From a checkpoint of a small transformer trained on Wikipedia.
Size: 9 layers, 10 heads of 32, MLP 1152 squared ReLU, vocabulary 8192, 14.8M parameters.
Training: a variant of Adam for these matrices, 7573 steps.
Each number is 128 + 32 x the weight over the matrix's rms, rounded and kept within 0 to 255. Layers, rows and columns count from 0. Numbers have three digits each.

# v: layer 2 attention value, 320x320, rms 0.0689, rows 30-31, columns 160-319
# o: layer 2 attention output (transposed), 320x320, rms 0.0627, rows 30-31, columns 160-319
# q: layer 2 attention query, 320x320, rms 0.0597, rows 32-49, columns 160-319
# k: layer 2 attention key, 320x320, rms 0.0586, rows 32-49, columns 160-319
v30:081160127145043115082143107164170103104144070103102160129062179119157072170103173110194162106133138202088167195195175099084127137084085116157169160155151176103187146158139108164119106094139173138173161123122087148111178159158070188098113181157051121107125160105078123162116119162174094160056135149132077149169146121151149114152152139127147163139151116161131099125097119076192157089128120118137151128221107095129107159107152086082139094154141121184128153121140100141181139120134157
o30:054115154122071096085124116175161116062144049068126144134096173142122083139114177126186127098123161207072141199166196120086149130113091095122157159158150143096199144121120083157106104103165140131204139140126115176129178150176065194084079151146077098103116161101104117143136099142151099161066105136131094149125095094133142139176167145092117177151152123153124076145133098107190158082097131110143156131231090068121104146099167086084150120164119085168105120112135135131166143120148180
v31:108091138188121139155114126089057147162171153083117096096123149089089088137162084149166104116081144164174105201110112208100120130100132123135169133123141086103154133105091112096102191126218134113137139177110058124110097133132127119084179123157117149146128078185145162154154165093158126128126073098130126132122090142119087136104101181127153099097114073164132115166071117124148149110089120130109097131153102139113135165101127104113131121158153075132148105069116164108148179106058094
o31:107065128180108164177092125076076143145171121090111085122115160101092085114156091169142118130097147154148100201108110195068130165120133148107189133097113091152141135111077130100099171123168112103098096144118083101120082149152133070094179108186143167135105076175152133125147159107174127106102086084127088151105100151161108122084111137140163085057118091145125119142095123094152146115088137148115099098121107146102140173100147121127118110132138110183160098069128143135158174150091126
q32:128128128128128129128128128128128128128128128128128128128128128128128128128128128128128128128128128129128127128128128128128128128128128128128128128128128128128128128128128128128128128128127128128128128128127128128128128128128128128127127128128128128129128128129128128128128128128128128128128128128128129128128128128127128128128128128128128128128128128128129127128128128129129128128128128128128128128129129128128128128127128128127128128128128128128128128128128128128128128128128128
k32:128128128128128128128128129127129128128128128129128128129128127128128128128128128128128128127128128128128128127128128128128128128128128128128128129128128128129128128128128127127128128128128128128128127128128128128128128128129128128128127128128128128128127128128128128128128128128128127128128128128128128128128128128128128128128128128129128128128127128128128128128129127128129128128128128128128128128129128128129128128128128128128128128128128128128128128128128128128128128128129127
q33:128127128128128128128128129128128128128128128128128128128128128128128128128128128128128128127128129128128128128128128128128128128128128128128128128128128127128127127128128128128128129127128127128128129128128128127128128129127128128128128128128128128128128128128128128128128129127128128127128129128128129128128128128128128128128128128128128128128128128128128128128128129128128128128128128128128128127128128128128128128128128128128128127128128128128128128128128128128128128128127127
k33:128127128128128127127129128128128127127128127127127128128128127127127128129128128129129128128128128128128127127128128128127128128127128129128129128128128128128128128127128128128128127129128129127128128128129128128128127128127129128129128128128129128127128128128127129128128128129129128128127128126129127128128128129128128128128128128128127128128128128128128128128128128128128128128128128127128128133128127128128128128129128128128128128128128127128129128128128128128129128129128128
q34:128128128129128128128128128128129128129128128128128129128128128128128129128129128128127128128128128128128128128128129128128129128128129128129129128127128128128128128128128128128128128128128127128128128128128128128129128128129128128129128128128128128128128129128128128128128128127128128128128128128129128128128128128128129127128128128128128128128128128128129128128128128128128128128129129128128128128127128127128128128128127128128128128128128128128128128128128128128128129128128128
k34:128127129128128128127129128128128128128128128127127128127128127128128128128128129129129128129128128128128128128129128128128128128128127129128128128128128128128128128127128128128128128129128128128129128127127128128128128128127129128129128127128128128128128128128127129128129128129129129128128128127128127128128128129128128128128128128128127128129128128127128129128128127128128127127128128127128128137127127128128128128129129128128128127128128128128128128128128128128128128128128128
q35:129128128128128128129128128128128128128128127128128128128128127128128129127128128128129127128128129128128129128128128128128128128128128128128129128128128128128128128128128127128129128128129128129128128128129128128127128128129128128128128128128128129127127128128128128128128128128128128128128128128128128128128128128128128129128128128129128127128128128128128128128128128127128129127128128128128128129128128127128129128128128128128128128128129128129128128128128128128128128127128128
k35:128128128128128128128127128129127128128128128127128128129128128129128129128127127127128129128127128128128128128128128128127129128127128128128128128128128128128128128127128128128128128128128128128129128128128129128128128128128128127128127128128128127128128128128128128127128128128127127128129128128128129128129128128128128128128128128128127128128128128127128128128128128128128128128128128128128129125127129128128128128128128129128128128128127128128127128128128128128127128128128128
q36:128128127129128127128128129128127128128126129128128129127128129128129129129129127128128128128128129129129127128129128128129127128127128127130128128129129127129127128129127128128128128128128127128129128127127129129128128129129128128126128128128128127129129129128128127128127128128130128129129128128127127128128129127127128127129128128127129127129128128128129127128129128127128128128129127127127127125127127128127129128129128128129127129127127128127127128128129129128128128127129128
k36:130127128129129127128129127126127128128127129128127127127129126127128129126128131130128128129130129128128128128128128129128128129128129130126126129130129127127128129127127128127126129131129128127128127129126127129127128128127129130129129127128128128128126128127127130129131129127129129129128128127128128127129130130128127127128128129129130129128127129129127128130130128127128127127128129128128128139129125127128127127128128126129128129129129126127130126128129129128128128128127127
q37:129128128128128128128129128128129128127128128128128127128127127128127127128128127128129128128129128127128128128128129127128129128127127127128129128128127128128128127128129129129128129128128128126127129128129128128128128129129128128128129128127128129127128129128128128127128129127127128127127129127128128130128127128128128129127128127127127128127129129127127129128128128127127128127127128129129127128128129129127127128127128128127128129127128128128128128128128127128128130128127127
k37:128128128129129128129128128127128128128127128128127128127128127128128128128128129129128128127128128129128128128127128129128128127128127129128127129129128127128128128128129129128128129129128128128128128127128128129128128128127129129129129128128128127127126127129127129128130127128129127129127128127128127127128129128129128128128128128129129128127129127129127128129128128128127127128127128127128128133128126127128127128128129128128128127129128128128128129128127128128128128128128128
q38:129121133126130130128123131125128130124126125131132123124136130128126134133130129127132127123128131132132126135137121126133125134122129131137128129124130131134121124124128133132129128132127132131131138126135137130133126136136127128122122130125131116132130128131128122129128125129136132127134130131126123128126126128123128125136129135122131122133123128126130127123130133127128125127132127118128118114119128126126133124128127129128126135124121134125125131130133133127126129125133126
k38:134130125139125124139131127126125129135122134135121129123134126128130130123125148130117122133139126132130130120120133136140130125137133131123123131140131118124122125132128124123122137144136119125130126127115123128120133126121131139130134121124129131128115130125122141132143135123130126133121121130117124124127136127131125119131125125134148130126125124137129119136134125118128124128131132132123131180127107121131122124129130123133133128138131119126139126134129136142128124128122122
q39:132137128131126131131124126128130126127125129133128132132125121129135128137128125128126128132133126125128131129127133119129131128123125127132133129122131128135133129129132129128126132128133129122127128127128122137127129121136129125122130129125127126133131130127125128122129134124124131126120133129127129136123127133130131126124126123124121123127132127123123127131128131133127122126132131133132129142130136124129119131128126127127124134125127126133128135126127126128121134124124128
k39:129126126125128134121133126136133127123132123124129126130127133126120126130135120127134134128122131128121131127132124124119124131122126124128137122119123132130129125127129133135131126120131129125128131122138128131135122131123126125129127132127126128123138127132130123119124123130135131123130135129126128134128124126127132134125130131121117127126128127126128134121120124135130126129127128126135130110124136134127133138131129134127125126124124136128122129127126122122127126128133134
q40:138139126135124130131128127127133130123124122135130131133124117133132129142128124129121132135138127128128130129125127121132128133117117131138138128113130130141136125129136135130119134132134133113122133129133118138132127123145127123119134134120129119135135130128126131117125140125124132124118137132126130138120124138132137129122119124114118114125140126120124130129129127132131117129137131126138125150131138121131120127131130123123120143120121126128130141129134119126114138129124122
k40:124124129111130143109131130140133123117136118115132119136121137128117126138137103117144134128112127121123131129143121119109116131113115124139141120109112143136132132118136141143132119104126137125123131123149138129146120130122126113126124134128124128127154124135133114114114117131134129113132142123139128140130112130124134141123138134117091125126130129115124149114118127148129133127121123122142130078129157141123132146135121142129120127111120139131110131126130111109129128122139145
q41:125132125132128122122131119124131128129130129121121133133120125127131121123126128128123127132129135122127131123124131125124133122133127124120123129129125129123138129130132121124127127123127122131121120125120123126125129127122132126140129127129126140127129131128129132132125125129124121131120127122130133128135134134139128135127123116131124135120134134130128126135126125127131124126126133136125137152133126132128126127123131131131129119133134125130133128127121127130127127131120133
k41:122130134119130128123120131125129128129128125125135134130123132131136126132125118132134130117121131128127123137132123122125129126129127133129125131125129134129130134126129131128131120123118136132126124133136129127133126125140129121125124126134133122130129129128130122132116122135121128124132123126136133125128125134126129133127129133130122131134124136118129129125125137126126135131126126125125123098133138133125129125127124128124123130123128133130128128125125126119130136129134131
q42:125115128120135134124128133132124122131131128122128126122140137123123134116125135133132127121123123134128125129131124138130131126134132129132124129144131125118113131126115124126131125125125123134132132126126141119129127135111130137131117129130125130124127130125128130132129120128133132129143120126126125119130126119121113121130132139140140133126117128132130131126128130125121140126123123124120127099121123126122136133131129136133143113132130135130118115129130134126134118123135128
k42:132127125143126125134133133125125131134126138139122120121127127128127132124127141123117117138139125130133134112119135135140130124130137121124128126139126123121128121135126119118120142135133119123122131124108127126119128128117124137133134125124129141127119132121120141129141132117129126135124123134113129128130130119130124125130122117134139128125131117138123118138135118126127126127131127135129135169129112117134129125128133121138136124137129115127127129131134136141122118131117130
q43:137142123127123142140122128134136133125127123138134124129132124132124130143134126127129127132137115130124130128129124125133124139118116133135143128117126128148132127125137148131124139141125131112120131131137115138130135114143126126113134130124131113131132123129120125108122137124126131117126135130126124141112120128124135125117129129117127106134131112115129128135130131139129122127131130121141123137125137122133121144134123127117120149114118131123124135129133121125120140124136122
k43:123123128111131142108132129140133123113133122114135117133121137130118128138136099117146134124119128116123136127139121119109117130113119118143142117109116141136128136114139138146129117097131137122123135127151134127148123132120126119125125136132125133131148123137132115117113113128131133113130143123137131140129113127128135142124137135118094123124133126116124153111121124150128134125123125123145131065131156145122132145130124144130119122114121139135105134121127106107129121126133144
q44:121118128124129121121131128140125121126129132116117125122135132128120125112120138131131127124123134132128132132128134135124132116141137131123126127139134126105120135131114110119136121120133118136135121123122148120124133142113127138140120123134135141124122138134133130145133115130131128130138120128127126122136140116128112131136128136147147141118120133139125126121118123120116138122118122129108135124122127133123138131127131135140138100135137136136124111132125135128136115128126141
k44:125141126140125115139131131127122138137130138135125127130126127131118134125121137122119122129138127137135134117124139136133133124136139116126124119136139122121129123142115114119121138135126121123127130122106124130116122120125123134133130133119127136127121131126132136133142130125138128129119118137113132124129139114131126129130124122134146133128134112143126116136135119127129125132130133140122128148126113125140131122126136113125143128135133115128128126130130134141129124127117125
q45:140150126117129152136128127146132125134135118128135127133131123133124131142130135130137128132134101133129141128127128131134132134126109138135145131128121116144129126124133151135122143137127125104120132134136126131132147113134130139118134127127127110129129122129120131112115134116121134113129137123125121136107112130129129119109116145129129108129128108122128134136127125140129124126132134120146127101125146119123119148134129136115122133116119136127114135134125122118123141117143122
k45:129117129105138146100138127146132124105131120117132111132129139129118120142139099111151141127118124118121132133141117126095106130107110121141150113104113143133127142109147144150128115092136139115120135121151140125153130136112127113129124132139125128126153118142132111117120116131140139112133150121144128139137118134121138145124138134114078119113132130111124172109122126149129137125121131115139130078124157148117139144133124153130112124111112145132099134119131104100127121126136142
q46:151150143102137142122122111138137125129123111146134127127135113117144126153146128133131121116129108142135122134140118112147107147097121141157142135120118134142140132124130156158117148141119132099141152139140122135144136114136125143118140118122127090113117130138101124117122147120127133114141144114141109137110103136126142117124134150101115113149127112112136137126140120145124126120140134109165112075122136125118121127132118132116105168110103129129127150113126117121122144130151118
k46:119103113103145197077141137178150113092135110099122094140122144112113115149165097102161139144098105101107144134144095127091099146111095114145167096082100153147118123068147156164125122100157114104099119116184188135171126128096121084133117149128136137127178115131105117111124091123137155122144177105138136183150093147149127141122162143102041120120117133084112188096099119165127127125129121110155134095131173128098129175153098173152106113124101158154074142120135092093117112107138140
q47:114096133133120091133129134096121138129119135131149136114131135111162142124123125130112112126124169131120116115134121115132117123115162115132095122130147149111122133139121107122134119123120155159136122135106113102132092150134129127123118131114124139131138134115133113150150139136133136141125118128131144119146130129134122130155165124116126162132129149117132109127141137119137130135128117135106113145135104130133123110134123100141137150123140110138170136115148131147123123143126133
k47:119151124175122098145129138080125141147122138144130150121115103110142140123095151161099090125146145143140124130111157128163138130147162133120124153160137120110133117152114082111128147163136120137114138132101127143094122112125121147118124139132138117136113152102125145153152148110118105143149075140138147106108130117159101111141104110172167128119140116155118104159138132108118132111154107140104120209123089111118106093110146121133150130146161100135149130121127153148125115135119093
q48:067089099099070029107172126118117160152144145094161145148123122150108178179108135108079075149098114061124122077126140117096062170107182097105148090088125151106105133116138080165125130123120191191144161107142110107138095104129130102075110112098127143156166096157139109139161110141159185103111116141115170106115099146143094141117167112081124194133132117069155120135117141111127107165137157081128055128172098139072151073143100114167112175161110104157181126084159129134125108108172133
k48:170091089134108122124097084181115065131113142031157119138100082174071133090095078189172149151087096164148149121180120070157187161136062097105096177097181180065160111174129157189077110151087175159141141149138113083110074148140161182132126178127081179153039161135134139121156136162164091066056131099114128146125107133048102117145121088126149112159158127136111068099154115121121160187083117142185100095128118138198124152155103103036115158092135130144187139165118123121182103100100140
q49:195173166144160168113082108128142109102109104157102121112119111092182102104166117136140139103114153156128108218169117121162152133123091152147090158141117148113155111115102166133104139140107068080134127138103123113124144166123103165162146128167136125113110160105104114110088176115112104140176167098162085135132136136142167138139128136122103094162116176142090135108151113130148119100124093149143154078107129132138121148101115127128139131104128113123110160122109140123111132125119133
k49:144135117175112113158117143101122115120126157103124132124123091151115137120110130164112139122133146149128105112119135122155171142158148131121110184139156141084123117128118114134109136159111131154115154118116108128088115133137136147118141156127126126153106130113132139155183142126126100133128104099133140129108120140145137121139129107149170125131145126139134073148164118139128128151115101142118147173111095137131111134112147106112116170124139124128137141137141119130147118148091128